Part of a small language model's weights: 2242 steps.
Each number is 128 + 32 x the weight over its row's rms, rounded and kept within 0 to 255. Layers, rows and columns count from 0. Numbers have three digits each. The size before them is the row's rms in percent of the matrix's.

# layer 2 attention output (transposed), 96x96, rms 0.172, rows 21-31,52-63,84-95, columns 0-95
083:097111109145156186172181128098077130136054124135212124145071144174175086124129131187123147133097149176193148150119129082072128135140124077129100126105114173085161151096091132068113157119135135172117144086062114185082092156133135154155131130091116136100147129115140146135130107191130098127
104:146115152146151069105109107175098099098172128141160108154152178128135138087121074124122122067063122079071152104119151105033160093127121136099112117148141093128181108121178126170097136086090141174145141080128146119074111081101115042099101150108161101106128089110164154137149140073139100145
108:097161039156111157119186069139071144133093115135166147130187165128140134133168109049133122140154101109116102127129139110107134117136105165157078126087160114085212137096111098110055197089090107115118099115135174195109166181173120144124114131111164107116151127123117100128148075144128122136
100:209113135072129070134141159143087137159038133135134113148130162129164169106116181103117126098112094203112143125096132103079114171153074173133097128086127140144094118134148106078181106100147068099087141153122083169122168147151175141147176138110154137094109105152130191156094126125129080093
101:122074124170149171089169130146127129180170130158168118160089117158146141114122082095165136137164091103119125096061151200110148125187145135113090152130089144133192088116142148141170123105132176105151158132116138080138191160043153129188185123124174122107137115091126137108087143070092158154
104:079083215124117122109116110110169125113182200177072070156112128149125153118106126119137140140117123089096075185177121145138052148122162119136113122114103107106112129100130133152146121135195120165118173166135171129187122071127129147108121078153075160114108086140107132223120109144097125118
110:086163081101104125155114127134159119100184130181149109136158129136129139113157120104091099081173125154148165068092081114128140116156125129092066135194101162058138122124177098109171094140137128054157122134143106187163117128144139129160117143109082127128095169078192059144150175106154103068
105:119099142092100170079121097167104122163143120082098102102141125078100127121138100089122111163159148107101096136077135153091123083099209113166115159118141119108135132212170112078123066093129140118121188131098085099146210081174108092123092119133124131057173122164145144136160147154154179139
096:156164185137106167152142105163125141104133124126044139188194124130189131144092127139105083094112122138135152168140138116152099078196103118142120154176142107107065127148106135100081126133153094125116112157143097121123137132139133108063094050197132158130203094165118071114151098137080155153
100:035163126128160123172099153123149108144192224109147086166055098168144152151069087159121126118119140124122115155138150130117085102092122143103169086126089136136127114136138145125155079100130118135122083160103138154104165073158109073148156128115151107100079126173099128117069149085068083142
097:076128125160135079104155103117118182162112123133128126172091236100105138108099172090086106146131141120159157152163160132099101143168139112077170194147104129075081110168150117099090122186098101122096070086151071174123105178119126090116110183149156144153127119154116164123137158102113107173
111:164109122087165093104118146137190115123084138135137085095126117181113104141194134140117124126134092128112122105126162176147121075147156098144155099176173099155115112145143111180078129036128150166053099186126145138196124148155163133119195113118183105149141140106157147109196177174140141139
089:123121068122145115107088141127203110169101073087081155160164107126103158103113088106138129141141133191138171143107108117188154072080159151089131145155161106129103129146075065131140106068082113118142107144197124098115162137178123119126121156091177067154052150120123107121119171080118130155
103:110155086113117088169171048089131163073136087095124146100155117091061161158131161124195119160150103127128155126146155192119105117091085131143165143163147111146142112101171149178080143115140116139080139143109163138151109099145120221191069125125078120179156102134101071124153111119124127116
100:135138197162086161119122144161181089131119108054133169125093087125160133142125073157098138144137144188124118095127163136130079135157112134099144129158137101098100050146123126136178178127147182099168136084115108059120233113121066103100123127102109104105109102150177103156136166157135159111
112:115124158152193108086106148122084113098127156119110084139139153127095028162118152131123157125086155104073152152141101143097148105100179157114127144151138042094145088138114118179114118168170180142100103048142160114107072131095119137081148088105112130108166182090158091115149152121140157184
095:135126163112119065104155080089124108120140099133176168123104183162125123135094132129134172093097157125141089180123170143065136148169167101155116129122129150156148070163108144094084140083121107087108102133149144186156023168129080111115114139181103177150143144125119129205165106184145101101
116:195117129088164080171073147132102116114053095103154132101181069148106134153099097134080149126168174150130162083135159141161152118068062139119177134156123144163108121175100157117112072127118131128166119050111104170116168149111134098170167142150142123162107164095151155113075151126104106175
101:143131153158166100120213115127101130129104150171113103176145161148131123144143179148118200167102099093110096176161114169136107156123087143117093124121155138187112049137114154088078162084155094224137150118111180122082140119158107094147136086157138153148125101117081125168106159177129079107
103:169161172146097131115162133126179066097085139176078104109133143111072152095129106169159145110099129093047197133102090183132135135150096115111093112115143137144140106087079120195134130205112175063129092153134170146099103103126102153116156116115063176129138111150095106145091144081128127143
107:074109083120169109177121158116124185178086121093163094145141162117111098115194194101130196108173112206163133131073108156157155140081133190094105102133126136155134102109077119108144110125152137121149088113162138139147098149136127138172109208111106136166111121090145080173155123112160182113
107:142219153131073102075147098054123127122127116143150159154136120125131079102112137164141166088107097165104129109165090147120112133101119115154114177121075111108097152145134119149173128195111109153077116086184112069143116161131096092078067057164115188101142133157153103137169156179138144134
094:173131131102102106113120047135183112126118141122044126102155056185082122091127080140055148113100072147105145101127165103162098108022108135121180098127134135129110145120081092117100123071097137141140148153112126095137124100096158135138148117143128155141148154093082134106113066112167170144
094:108144198118163085111126149103063090131177070094148203151189128144148134075113105088118116113151150167104122139121088120147150098192111096110144154099150134097128143102183095076116115084172119118176119089077154124100107173143131132129081183141053144158152137143086137152146074118135164120
089:158160194084094046130056090090121107078184086135133171100101071081134146133136107149111119146067109131082065110166176145160095096089125158125116110146127147145131147174132139131146070100131104104163160096164131159152103091059125143149142123132152145090124131118156136083152117132133076073
102:073135108152092116122100144089165093147121145146114149159086106152142129115108130146117098108105131139174075129110076124093119164150110114166134144090165061130071137101096074151184152142196160053116099171142126113161114110149059126128171115147080083118123091191116142133117147174048075122
076:051125157107132172088109136121118105198117113154106109074093168095117093107090169108132134170122139142157140122140128109123198137146089069214143074161131153159126175099101151144178115106125183139140155166114156122102130062183166082156180138124151153140106098147114178165108098131145144084
102:093148095150061162135149116130204136129188083149129192138148120105080156180137104149106183126109131150175082117153129148068156083149124118074134140129152168162160165152141195111118102120129095176127118185111118154157092142135074093149113129100131100172191102131062110083158100094143140133
088:146158150076108148143129116133114137128102119093112136101140091086140178142118147150105074146080153186085124169211145102206128173090110138161179066121114104104148155160115124133148143158101094209181135105130144128160173089167111105117176115126176184138189104164142111096109141178105125139
087:096179101095103132108189088195141126154179105156117105193149152136101090090186101156162116151138131131115094104136144193111153154198166150130089147102128104099145116185127125183144151156140185075108100127140093088091101079145124125111154161128048116117154088132095123140140187084123151140
086:142156114146163107167114136106119135084189065129098173090112101151096185135080113140143172177119124137124193142161157138145182127140146086133119127137103104167113130154098139191125168157086169090124130138152065090147139103178200129145080177155088121162119135114120205111151081130167178145
095:135167117081081106109061191151096115127120170168137178133060054104126146186139092076121136160170172205208120146110101111104110142138097171083113130133127127141128160109158103075125149127115135152142147136128153101126140131104137099104073170117104080117090105104166161099158130145087110073
098:136131152112124155112111089109138082120182156147112114083127096153140160155096116123203127114137144055090115070167072113161139098116176146120121113108112123194133160077189117096085141157075179174126108129111128088139152107126154092154164182075130127123085156099143153048127174084162145159
105:144108137126177161107109122150118108193114102171172107150084151093210068121143121109180196126133149103113145081147066093149136142121142119174100085125180109163152117079135183104056108114158088102175163159089132149134107152159184140156131132101151121150139108089142147143132082185173115154
102:119132125062147151152093203094111063128136129131128130076108118084115115170149137145154134109115139106150119107106144058148131163147121126125041140153069141157177168111133175139146189159110111105157124095100118103144125155110039138084146159162107117034142102125150113133071134106084137088
# layer 2 attention value, 32x96, rms 0.158, rows 21-31, columns 0-95
096:153143097171130166153127187101100105072106119059142064138147139137136101110096162128161078102095159137136131107137105137128162192146173102106122118167127124095126092129172121094080211155117146106104132131146095089091111112134156139155118137080121103077185132134053104093154220107099136173
099:108085121166129160089143119089107128133120133151153193114163102126120127127125159129106080149128175160108125145091145112124132148154079101186130099063069167113076118107073127076143150150155092155128162107086188131127123169154119149120150144113034155078056139097142123145155073149184162184
101:154130089159126059224122138108158097132173129143186147060142154109110127090102134125097076087095148111160166169104049142189146139135151191104119111109099124150183144145136121145136168102131133083116232158133117131148130170103148127118124114153122090150135094101152088103149132148151174143
103:071153120165093099105087169142160111156116139136107095172101115126128120085126140104139156138162101126173214108109144091124068200181093167171176175091142172106126132070146133126132205113117126139170161113099158149117093122136084110148145115152162117128105145182165121164144162135089050102
095:140163133144167105129152148186102128112132123192165109151135141099076134108104082116158196157162103115106154121133066113072130058098089125109100132117171152117146111133123196075113166170149131069126135126114123096104101135122099163102126159154048116110082130192181156126066112095154176154
104:172131067161092165067121098145100167139089167151123122090068137097171146159129179142162120125129129084078104181206144171131164139152132091115149138107119132170090096122136042122102155101087121113119129121126159166148117183171096141165102163104161121139084076089106091102087101115156087136
098:164102137145165092084132083138187112195076121126119065096084160103100035131180098107147155112161110130102087146106095164082149167110112126192160105128095143121159140145101121111089156131155137175120084135136154144116171158096122102084115116092094182152101179206153103140108142114137107138
102:109093110206118161111177111132150138073172109127120126094145161198125138101109108156130100154101094099088126130128111097073146172072145118105148142100149132133167140080071139186100089098136173133152145076098180126111046176149189117149178097142137159184155153130151085150169113124120119151
107:194098052149197136105080150117156104049070146169105145155139125126131162157085129138071123155101150093162157133147149111086146136128159161167110130151095145149069146125115133091091122134199134157092128096119107141152121086078090110099157106111173124133176074128128137164105124153126042116
103:186104139124063114119116097166141123089108157144094095149089169175122118106118149152142121185050184181121137144102120100145126117137128060205133093152178075134151150075166105151133087132177085111067158160108095103126138118100129135157123112168129099148096164157172162096125086097154143083
100:099119169138124147146169158139112113116126119199129120146121128090104130125130051118117101113133170142186077073135101090160118102161202092108098158093133112125106102089143071046153127142167148147137204173083148144173125119118173080169097164082111131173106127156103101096162132136105078101
# layer 2 MLP up, 192x96, rms 0.165, rows 0-49, columns 0-95
093:145143111154152122123128117157163073162154119043079117109077139137104104123138148144110165140176161077089142103105101150178138055142156110156195141131090122124155134152160148071155115109079109060099147086131091184102163179151129116122096075121145180121110196113145127134144091105081162162
095:135129035137138113182148177150123143083095165098161124144141123125109143108148098156128060139102116112173100120118154155083101201124117186152121152109119139109149113145091091156155168151151132088134124135098094117164153098159147194188102152093190091112054136101133160108083103090112079079
094:104113133078079134142201164120156121096102210137154116106175167073135113188110109123058135120082107098135162151121165157133161139094144108095110182153156087078138111085102129171130138126137102170092120118129139154091066125143122067152078111158090137142188145133188136152135168108076151136
088:096129133065095147126164136110115101128095153117138120098130177117185123162157160122175196129187114140126124101062101158155063141188110116172127100096139137120091077125122176126108108134114154119083126137091148139147071111114125135172164111098069118065114085156149102213098180132137150187
092:077129138112098053148095135105194108136106060099129122136124111094098143101116116118114135124101161138099116139104148143146173156108129175111161153139125122140121141139172069123153115171127049098068151156135165119119103049139152150108093172153087138136089140141198109165073188038117128113
099:145168140116095111098159098088126090173137123129194130167081136084129110147096120114128093164113151111135126140107134089120117159155110138181136153136152187084089107168145171123149145065155176082143181170096166129158115118146098115094114034152125135076131115094063104066163167105106125062
115:046158082095163163141138139162116120155113160121086120126104119149150111119132129170200163124099147095146096178097087115088093135188153136157123102153176092123081171116153113137142072135142151165113095173102113183099137135145165179130118111134101160119154060093177151109145181139200168177
107:098092122161101108084120162160106108125153145171101144150124125106170149072163120073160135218109119103135121118119109128039102189179126149091139101129165134078112173197147144089083134111131147147117137140151101110125134141158130181149155144142189132154117142034159174145122099110161101177
090:137111112102121149149097126111119198144077056134152079181151149129104111088148137093149100088119135104144129119131200114104189162144081154113067154133131140133191078174102091091123096154139079132122105125177174100137185152089162181130125148196183105149082143132132171132133103087122146109
094:095122105164161064106154085120156111138184115138133122128173104162091140143174105123114172157212174101128082099111111124118112115178048140142105168126151101148171153078133176127124181129106136173132126152110113154119171133163130122187154085089096060141168133152093074055120138133155135153
104:170105125149137146097134163053163103143158143124156072112095120111159100125126138153232161102108077067114109088141145144140099132121138119105196120079143162102149102111118116167164120130134193087110117154099131200130104144158108109128137097087195117156085147154115070159067102132085143157
108:124130195091080142134107153068139109160192133145175174147123147118155147079110139075098158071107113153111076153146139139153121133149150080181141110159160172105092122142157105170181104060154110142121101077103128174157083113158141124081116112168134177154174137150189074111106087166145114131
096:057161181104138135131126180135110086072181160160101083115100093092115095163132139086165169124118104140143103101137118204157092138160181092120096122119141090168163118097117109104174135209086118116164143164186114183148133087152132108129105157105094178090119141141162141173137096096177113123
111:106087128106100129190205109143183109119102129150128125136140142103118130106142062118132105175109131060093099095137166145071069125169125121181138117084150154147161118162126155168116163144141130064159144091114139137125118139172063146103144094178129125201145172156111107131025138122104105142
100:060167144136122149122143091114096162173144162161129122145127141101122161177125124082168152103079158057166085142147113088138139101143148109105131080076115119153120144121119147107164110061099122149161042101113125129135111099211182091122129143182134126153135105121152103049146081111089109187
109:088179117160059142091078102153168119130092106061160085107077161130128166101122140109065116081128157111131115141128104151164088154152108095155160142140171129136148130113127138146129168137168094153139119176148131109157127118155068148125058101177119126145111086194156088153164170205150170079
108:103127086170158139087111101146067108224109082098180150144085098146139065146190130153096101123132131116045143114130137101074165103102139181159080124113110134130121115094091064168062165127146137134126089129190146144177133133146133073142119092070131141162123130142130132148133129121085145136
101:177169212109109153054145159091172106088115132083109122111124142164119096112089141105106166109125115083099135147149163173116118096151119138128161163130129164077167095139106104135114189154121093130044084130073171084103108205087123098110130129142128085129174148091100147137071119086104122127
093:115088144150090096103073143134088116150123107142158079123137156117123082137133132182120138119087130075091107165123170139052084184164142193122092082091121136149109139173181144153131097137113153150159138113171162162180119152010107114142179165134131151166155120149128153155074131137116152155
104:144187183073138123142110140095164111107084155137129206110139102177163205129059145115160082135091102118112157112124154121138098080102111142166143155116129110096149203162165118103096105135092113076113140125123103089166131133075161165058129188138116176089092143148127133146077112103112157119
104:176165136165153114118099143148166116163129089088150100139122105073129181121122147118175158120183103125121124050110138057120164164137131121179126068088152123146161071175147182151077086162130123085127111117178124109115069152132087186070153120142145128115149196136144126091090151097125087112
106:148095089129181071076097103105176164190129105180155108119095194140129138133118093042085162126147083070126174142119136106132165103124146123131160137151138148140097137160190120121097169062105137068055120064133121130151139155135161152160127138123192124156107129117083144138099137126128170139
093:131089198143122189134107204077056155083129164141093108133101192119078097154131089121091131114171156116153180149100055137169139117131122097092100141054138101173131140126130081107119126151130119106149089111110180129115130097098140150140105102168146134128156068149124145183116128192160115156
100:154110131120112157116083159148142089126140144143130164176142100166193074120081147110121155051144193122192101132139116088102117155177150108113079102145162059125103134163108143083132076182185084133139109133146079134099161073105132101132107101145096180103186130121190166140126159127137106160
101:167138155109146109148105090175122088123160112113145174161157160145104107168093054156188133069074147055118111159123087122173210117126176124108127142107149154139116121118162114145135160122128108171156101147122122129186059132166163134125083056175149098165149160148056128151143148150103120121
098:080152120108190181157093107133067090142057108113080100114130145122088138107118175102117108149110133172156122148108080123147135143132098106106133124110135098174141147167116078084078139152128146156114054158108146186196129146116163085155091196134154127113146110134207121169139125126140197083
102:135124089108197134151150097088154147118034137094168173170119172168112104118147109134176142128120096112165114085058104143176158086146109172166114124104144115143141106098151137140104117079135073107119080118177181153152055091143154124156122128083199138138081144094140112141134147129081168157
107:159137121150101095092131139156167119112090132109124157131087115091111144160153163118129126058098179162129145109108108120166160160091072157118157186143153121141108125108125127097053118081114134147141165189168050117091173184167126130161093162074104109151110052149161172086100090147117180149
104:160074160157153110124137152132110131184092152133125093118125128098147080115114130133145144115146117129139080076105115158123158102112120192086136124129090110112173153106099083101131164161133063116104094076138160155160120124134153025140126101082143178163105137135181134194109141111012162143
088:086178089132115114143128086061098124132146083210109156167116112174071118179066135128110140132118189172196150091140087102131136119112101105132174162145080122154171171090124147133177108173142097100132180158132103112151159113151075124128095146134113123103100145131071119133086137113056111160
103:176081174122132150126103145134150113141147183152107157091122149145163096194114121133084108096108148109143098189134124091089139153132161139084103121141093077102118141112113145095129137163139128111102108121116134035035134124127145189084134104178148180122134153055116137061095146099191170117
093:082133139127077131094146066083080056127177124176138100141163159088075144161108119145090216180077119133146107102145117107099121120118108095145090183114169076162106100167116138106141131120153094129132129124133137176105136166213143083109178168154118089122134116142097166136109090163103139158
095:113141108141120097163163122099150150139135087124146111152067154116160128114121180085198114091100109097099108143194098180109110194162155114146098099086172076118118084136152133169115183151105163179085110089141127163174059118191152126089142134115138146122166074140145111151167086153110082170
094:132099111099196074101158182113133115132133156101175175147095185133090122133139118105106072155110111135128134129175135139079146127103180186120097129183136087089142148142186103137106119114146108101166176100142165112149174073088171146133110070140073100093099206143155191134148150120175128124
111:187202168062182114115169106128141098145147119099162177094135176120102106156089127085114113093158141124146133109082136166156161138172099169108112126152119104146114127169174076113123157095089139136073102111108188118162125153108108114059087118150080123083114076176165105145119140091161166076
104:144098125106114179140165134146153150088101181140211174134142147132117106156087086118127137110208127138153177103084168099053128102112165161097092161154118123114132151148151132129093080071092102142117132125167181100145085079073141130157096147034136138123161154107170126117138139097172146102
099:100200095108083140109136106166100101106153149150154066141033152089131140115057105150118109141154175104112148138133115153096162122146148155117126055141154109163184180179139174105140164150161102092150150138151116147140164080205127116124149100129120135101105097129148120097196137134077082157
102:101082166190126138119123157104087140241140149202182180112123103209098107137146126134141095129088154112104043091121117133134092152147114124134112125138145094148134101130138180147147086126133119130162172139186126140160147112134073121100097140155143143098185065169109105113123106080121150127
099:167125145114140167121147120106071128124078099145106120139157088091092089190132107113149183140107121171109086091109041187099169192158084144152179090130144130137093151060111146076112118148113122151147134128089106082145130105156193112129139129113111095062133100124157202147117123178138108099
099:201095205154131116087138148067121152126160160132145123134073152100185176195075118143063157098111135115163117110137149079176112120085145123090154119163054150139158096118123118107140149077136112111135105145125147170123099176097113119096055151126178140159115100120136065146160142100162119106
102:160147175079117160125113169124155078116155150111101145106092128126135130078096107085145150071145172097129122171076060094167125161154118155089199060089094100167106147107096138095136041159112145168152068135164128163201120122170155099144111157151104112100170142151137130105120147145104119143
096:184127069098116135093132137106154156131118130157108139104196177145096185160095141111129110166154148121125068138158139108059198180136167157093079117141136102079116112164142091200074135148138070107144101103116156090159069100101129134124149095143167144153154144097159123074114132177076118137
107:144105126166119116139133165162096160168135102109113102127103192129118172157132124139194151114135138114147164079121101131069107107161156126184056123096154084103161084173163116158160139103096156158103144139160074128132061209119126142131108176115091146147067137116140114166191084115077077099
099:155133163152148166171109133072145115152164090095136180115114126136158127164160138167111172131158160124115108075119140068200074120141119110138164141140132142121109238102112105103155133070121133100117106130071133092129180153142104095106096160088130108135111120093117193135164069055113108079
100:136135154129132090105131157168109093126113098144089056131123188133091135157190163174203126120107173123036097134090125101068086139161163116134140160095184103125129176152117189175101140141148143155127105169149175110114130092128133134179159090169137111096090115178128153117152113064110121138
087:102112112137118077094152145111166140115149135100102112155097130091104139110138105097120110152185152107105115156137148122166126139167114108134102066124056123140135111229094135156157130130155137100163092137193097163160140171122101165115099154148144193246125159125117139118099147207099153086
092:161119103061097056084068117144105106158088097144135197090110162122129046158178112123088152140163132115158087072087107138147118087130138143178188138110197089129144129077176087116102134135134165121118156176168129144105115115138173130159116101148159079170118160096149117127154118111126164101
112:107179106153123117131106136141128177115152153159117101147123192121122120084123186088140080129145175085149102109130078134067117191121146146158097099144134087116180102102141154107146157126104131168045149191144159128166110075102179080131168102083144165121082176129198114146109171086118149108
096:127080154122145141114108095124142137156133141099202114152144193179194109081052155140150184069094143184077110130063121132143143195117069101118107144154086140165118148079121094126115128116110135119143152136127142152137121137169152107099118062166167137111138084151136154130139099218141155131
099:099050117087098113140093137122167151166114170083123137157106165183078178135115124143115073177092141119142158154114152086128136070200138119117173130109167140158133136115185121128066140077081096113171139122135135147075158131103112137153116141160109078119133191156193185140103146117068136148
# layer 2 MLP down (transposed), 192x96, rms 0.162, rows 0-48, columns 0-95
092:141147119127084140120109105140101174108120129202190119136133105122115097174166116132169059091118082109101180158156156138131138161069108120158096078138078162133154163137104123136088166203132133143136175176146160113151127056125139156134099103120141079166110031125097090074122145143099136117
104:108150152109204094109130186111120131135143140154141125144110120143122126090132152139153154129059150099249109153147100140130132163102115117139154147129125180144141035106118177148173123143116101179231128108150120116114089133147100117150134131134087179047127150143092135100129102109151172110
097:150131122112134129092084136166147181088111043111127139187124176147103165107163147158198126138124177152120126132162149101109116095135132118162073123094123181163103116132191083123056120137126077154104084127156115086087164132134157185070130077082124137125167112138110186097135124194121118113
087:142097121198174069158076092130146121159181156106153114174165100119114158106142078143140086121064107153158106158094099148141110163060140113091102222172092100083119135115144150143129084091146127102116123074128145140084146116159143159103133076124131173101161123113059176101123108111139162110
083:154121147112163150144158156144134132152125197186052123149190111163134087119164132196122130122143099172167168124166128136210108131144174100126112120143112150123155126177114166133100123091105121138213116143163129110141110169128106121160166090114110114079185110123065139145192105203120106151
103:064112102127160141119065121180121125088090124162107159119146107171174139122180122159132166118137108112148111145160121167148174156167170143096115094136133097124185147070144073122135124188137083063115094130164080127092128094092183095132145145136115151200125176171197106103102147160145094168
105:171101122143133180129145137123179157138123132126137148186144168155100078120118100091067093152154095070146114108140135110158142095127081114090098115123186096165198145128103116121093156160138092214170114166128116066092121063119137138096153119094123153103136132159120194102166184075086157148
108:125155134108109127194101129113211151140089148078186170101150142137102138190130087169086146078148089159104097141111041103092147156065135126135110145101109151137123085084129133102121101129147121184181198101079144116094122133080142095121104090152130135124104116121114160100117057095131159151
086:153125174149117136168108139151197150112151151128061073093127125175216170123148125110136136200155074156155152112091144150119110086078143109113180108096135163179094143155127143148113141122093174119130151139092201118127118115062061110080115118106090130111145171129125073152103147122150151169
087:140175119143089190174109160129108203103095094121093129140075137122157114125086168092132098127100078164161152151155163161102183144123205155129148111103117161120092134142133115176125100091168146067127202123142156136140109095118129144113054167186129122114127091124135168214125135158151145147
103:136115116117090124108120096147140126169136077108137130176161136088069142117107151142113112143102148148184134200125080052106094162127148126154084130133101140117117137167199105087072108115114089174154133138129135128157109125091116182111135117176044191058137148091191169170124120131175107118
111:135142124089175121155108122121110161084080170206135094098159118104099110174142092091124136119192143081115074159169157100125119045132128144113175124119091106143107131165096098161129105143066095199102126122095141180164139154186163070115118074111116117104128155140109156160109170090156116168
088:159104107140147118103159105084141129113091159114123162118143130142083085118147099174116091162114153151111096156162150149168165144114125155144111159148138165095124160184144129113138127064193132151144078089154103038123149127031168170161183124119151081117085090159063118118166182137089136104
099:141137151147159118108136105161110108147181136124080083134040120150152165166113204121138136097087121164129124121143133130134200088116120119132091199122145113160109165093155098158149058151129116176118119149061076121085134154081180107159171166174120138059137082129102136110116127154169160153
105:133165128157154134133079165127112194118121146147159104170206137168132166083146112136173154129129159136101113086135119160102138144115158185059072124147135089160052156113145139096094186104076139158136169084125195104124079095095119085136095171106078136095123120139149180118116137157100174137
105:136128158128131130115172117143143097137139141171131097138152122120142153107160083131176155166055175225137153067134103126093159113060181151077120170107157128089139101167104192119100089166114146142135167081159117158153118094137209110146174130123102115136119181112114076087133122094091139097
118:138079148125124177151110152156169169100075166074113135162151149115095075139168124150121105151134117114134134139084139145180085149087090135167073134100076161146124123074069108076104054121126195183086114130124083133109164117142182107136167119131125058116075127134130112158085141184105121128
104:122073101180129139169110083140096196187094109111130137098152061157156154123138102117155175125107139168150059120121150078156138134151073094142058088131069130096084115186108125108130165131160105092162177097110103129110129085095156107079084197103121177156118157129115124155112146141135101116
095:190177150087157156113200172147121132115131093145113141128147113149110160119125174113105049100108136113090128070143116113158144074104109099089124199163153123131088100148108069096128140111127144128161107135163117121186123051187101138129094125133114106064108147206074120075138131111130164147
097:112065096133126105129116160145117134145178071134118085096099119123074114053161125106167130202117129127195120145146096096135080157129178094153160085132136127158081115134156108159126141131103186155115142190140130089069148159123114128182118151102114116188176099109221155132161140108136150089
105:127148075120052147139144144094108112110150119109091143133166123115092149133098135142079120185095116111168081133174153148140085127100079150160108148125187157114080141123071116091202143104131154086129099173133131149115160108101163134179160096118124170179143080109154149213169191154073105126
114:154113145081137175155101144041091141098052063119128188136145086153089145106145158132099128073124116134100140096085106163157190155123120139103131130053153070135141122110105134149089153088158140088106129106134134145125111110163165108129145124111069115145116172046108162191133176095124137144
088:124095099142161082162089121170192109207174041116104126135176148132183107067134164120173105126076140113087130112170140118110131155103116146160152108181095124121147150155125182135138124092124157148124198128090125149115129090175134118133169162102151138154085174145166081103100170081103137090
105:153149193172083118106124089098072160080146099139166103072121138164133187129112163121118096148120070124078194054099148190163128191101101131165174140143116132157126152103133155130079135097094108110186125123118166109123162155170143128167168103149133108117095123119156192138151118179155158152
100:104136091155071116080157126138075164071113144136067091136172078072127120132119122095119073193154115180105168121144162195103093120165151130172086092148111133102145106115159131134118139146176163156108126156125145131083163091100089122115169211118183140070189114147149151145125122122164136127
087:142132151173063068121132136139160156093193157115158133118137149100126110103113090154127110133163153085097107097132132092138157096122121137100093185131182115086113128137135178150167156098111069141157146097117147065072139092121099115063118061151127172096082146103104054097147138091159055145
113:138157142156111121116114083177140082129117108188121104115169135102160191187115097102156108123128146102120129173086111142121141195178209154149136094115155098092072107173090078112134148106145127116145076069134102161119151182174151153128117148163066132053129099098125152149136184153115157155
100:110091151105138160191090061117078143103078163168142128177126131154171084099082125126116074213106127075103165114163142135123132072180137104106137129124106154140111114129184108141146164172113131091135060090114165142146144104084106186063150137112131144084138164141097106160138191110139127111
108:197115185147164151088171118169109140147095149182137114016056095156111100196182150063115130113121120172154154173096163150141105136101144092181154133130155132128204137096129126176071128081089136152148107139117151129152124115086151133164106114146121120142149137135150158131109127157103106141
092:106078120111147130100085138124179185033128149091133143126115142062185183058169164112123102096098103152122171180122116150133112130163109089100048127138168125133165153160125071101128113121114154167186106163117138086119094133117149115116169127152114182142099166149154158155132132157142190131
102:101103132191094079118124134154200100078109120125136178155095122141120180085103151148178089178144148144156106170191105153089112114109122132127136157088131130097131211157141093143090120115093159158158126090086133154191119099163114149194166099069165139125155119185158098165150111155110108103
099:187143051125149110173138099160153162126070133107129145177150048132207103190173127147141053107198093120118102124135170130145134121137145177123119124097114150158117148101115116133120115129091172152213068132199125111150121112087093132147103137095105160116124127121120084133156135130092126099
101:180098126105158164134149160150157162086075086130131159088097213137108156122132100128163139184111128120166126143082133131176141081139148153108106090155119158112160149156185182097103103166138140121159104166063133113181153084171113164132172137144141118129197120153117176089139213154135097107
089:133148129155220162151128107080066090142146128176123136134152076080168084136123181128132123105086132142131167132100167108210119136107135111089115157130133146159102123154199089144130071113094162134131105097125100100115108136116201109093125156087129143110134150134189113105040190148106127133
107:121123126192107048111053143119180112175099097138090075151102101121099165076146111152071094123140082133120115155120120095101129128083158127142124090088138118070080132110116160141133132154136111167151172169110056092069168109087156109132159188134119147134112137111074159135173163144114129185
098:076115118105114151066151086089133128088188078172106103105111068061048123105099112146129140190097170119113130148132127172138137116157111079108123104110065158110103109154189114184155147145154156130169070119153144107117109131123161099149127126097117130069078103108165183142127103150165148173
098:091155132142172116106125182138162110143127114068121140108080156099087110115139145140119108116127143147182147148156128160106128129148197127129119107087116042084153164135104113132123146103179092211126017095154146089101105096057166115065168129108117087138118167126144084149122093150113120132
111:126083072158140164132172130077145157135122194114146150058149125093131150168110066115076203072161112128178142096126145163113153124127117105160087133091117117113072142117124089157149141118142151113132138136068143111142132075147123141058128105065095109099174109177087154142057143170145140150
097:153146097139093125099143131123183111155127144130161129121122143171128191093174107163087085107130151103138131144141117107140109084112205113100132152090185094162179135162111144171160153182139139097118147111157141184136126152175109147148167107157147172194142170079044065104074118080113149172
106:122128129169127145082113143170133146147166141079138014143074128153071146084154139120074143090137147139136109154135167129162117157112151128173160161163159203082120112123135115150116124130070094115147072192180151082096103192121124133115076126141096130111119104091126133087121155153190165126
105:147092080111183144101156117109168161145158122127122171102080094055147159138141152146099156162096094167100139121156129159050134085105084180166114133095108195127116121139110067126086134094163143107094151083103064100120157191134102128125131147117099151087146152122064125128152095114122175193
102:078109227133155070118096089104131125141117128134097108090126077129116099111097141106118086130052114136183135106146112163162171146092121110198170064191110125159197123163130121121170134103128191099091112161133133114103150143137145113115182132111107077180077109132120122101111116131169083130
109:144201137101124109119125068095140143094098194129131118146097079160104160124162147135151147140088167097102096135225109099095157162183124148099161127155147153119126180083075154164087125119181105125169162116158146119109142065106129107200088139098143090103146113168134168127108145118176125182
101:113170113083101110096175106166148088166086140140160099126079117144090086169094122125095146116090089153126193164136148165116171127162111144165132107102109130123127031191134047130161119116143146143096077118101116132164132203147132129142083128114129112154183137139147122152128060160079138180
092:097111100157116133114138121154161156135134119159183157116090053150165132125123103062080122126095090133180161144189179168174144140130098085128128142208123122107135109138162056076129172132107128163117179095140100161087158179105171111085074177142118141161153159125142098146120133191163127147
089:149128153161135143104116137102116136161120047114195106116126175139201129115163114161151161118076108181132122136130099132163105128071107112100186186142107124160135142168168129133088148129109163177104169085096128126107145161131158060168143150151079120032144159127140153161110171133111102197
092:164138139204189123131160078117131133121161181156116076153150083125144178149098129152206114090146162108146165175161141104110137093115100141121058074114085161117135123168080130166180089111111125137148148074153165089181101158161096119133093126118157177121131120152134141133142174145114105205
103:083117211059104191120131128095146144114110164125182145133158132112117145117182101115140124101152088144131209190165132176183071119107200116114110150117135116178099126156099129133159120093108087084119115121114156133126146106112089215166102123082177115153105093109152115145112138117101097089
095:178097086096149147172170102124139187103097124098094136080154125083068134124104127206151109155132132187106143096187131162147126128158136160157163175158147150188137146112078151124171147135121198171129143140137143106086109130194138115095106189079173113080152130124166126093099172120162149134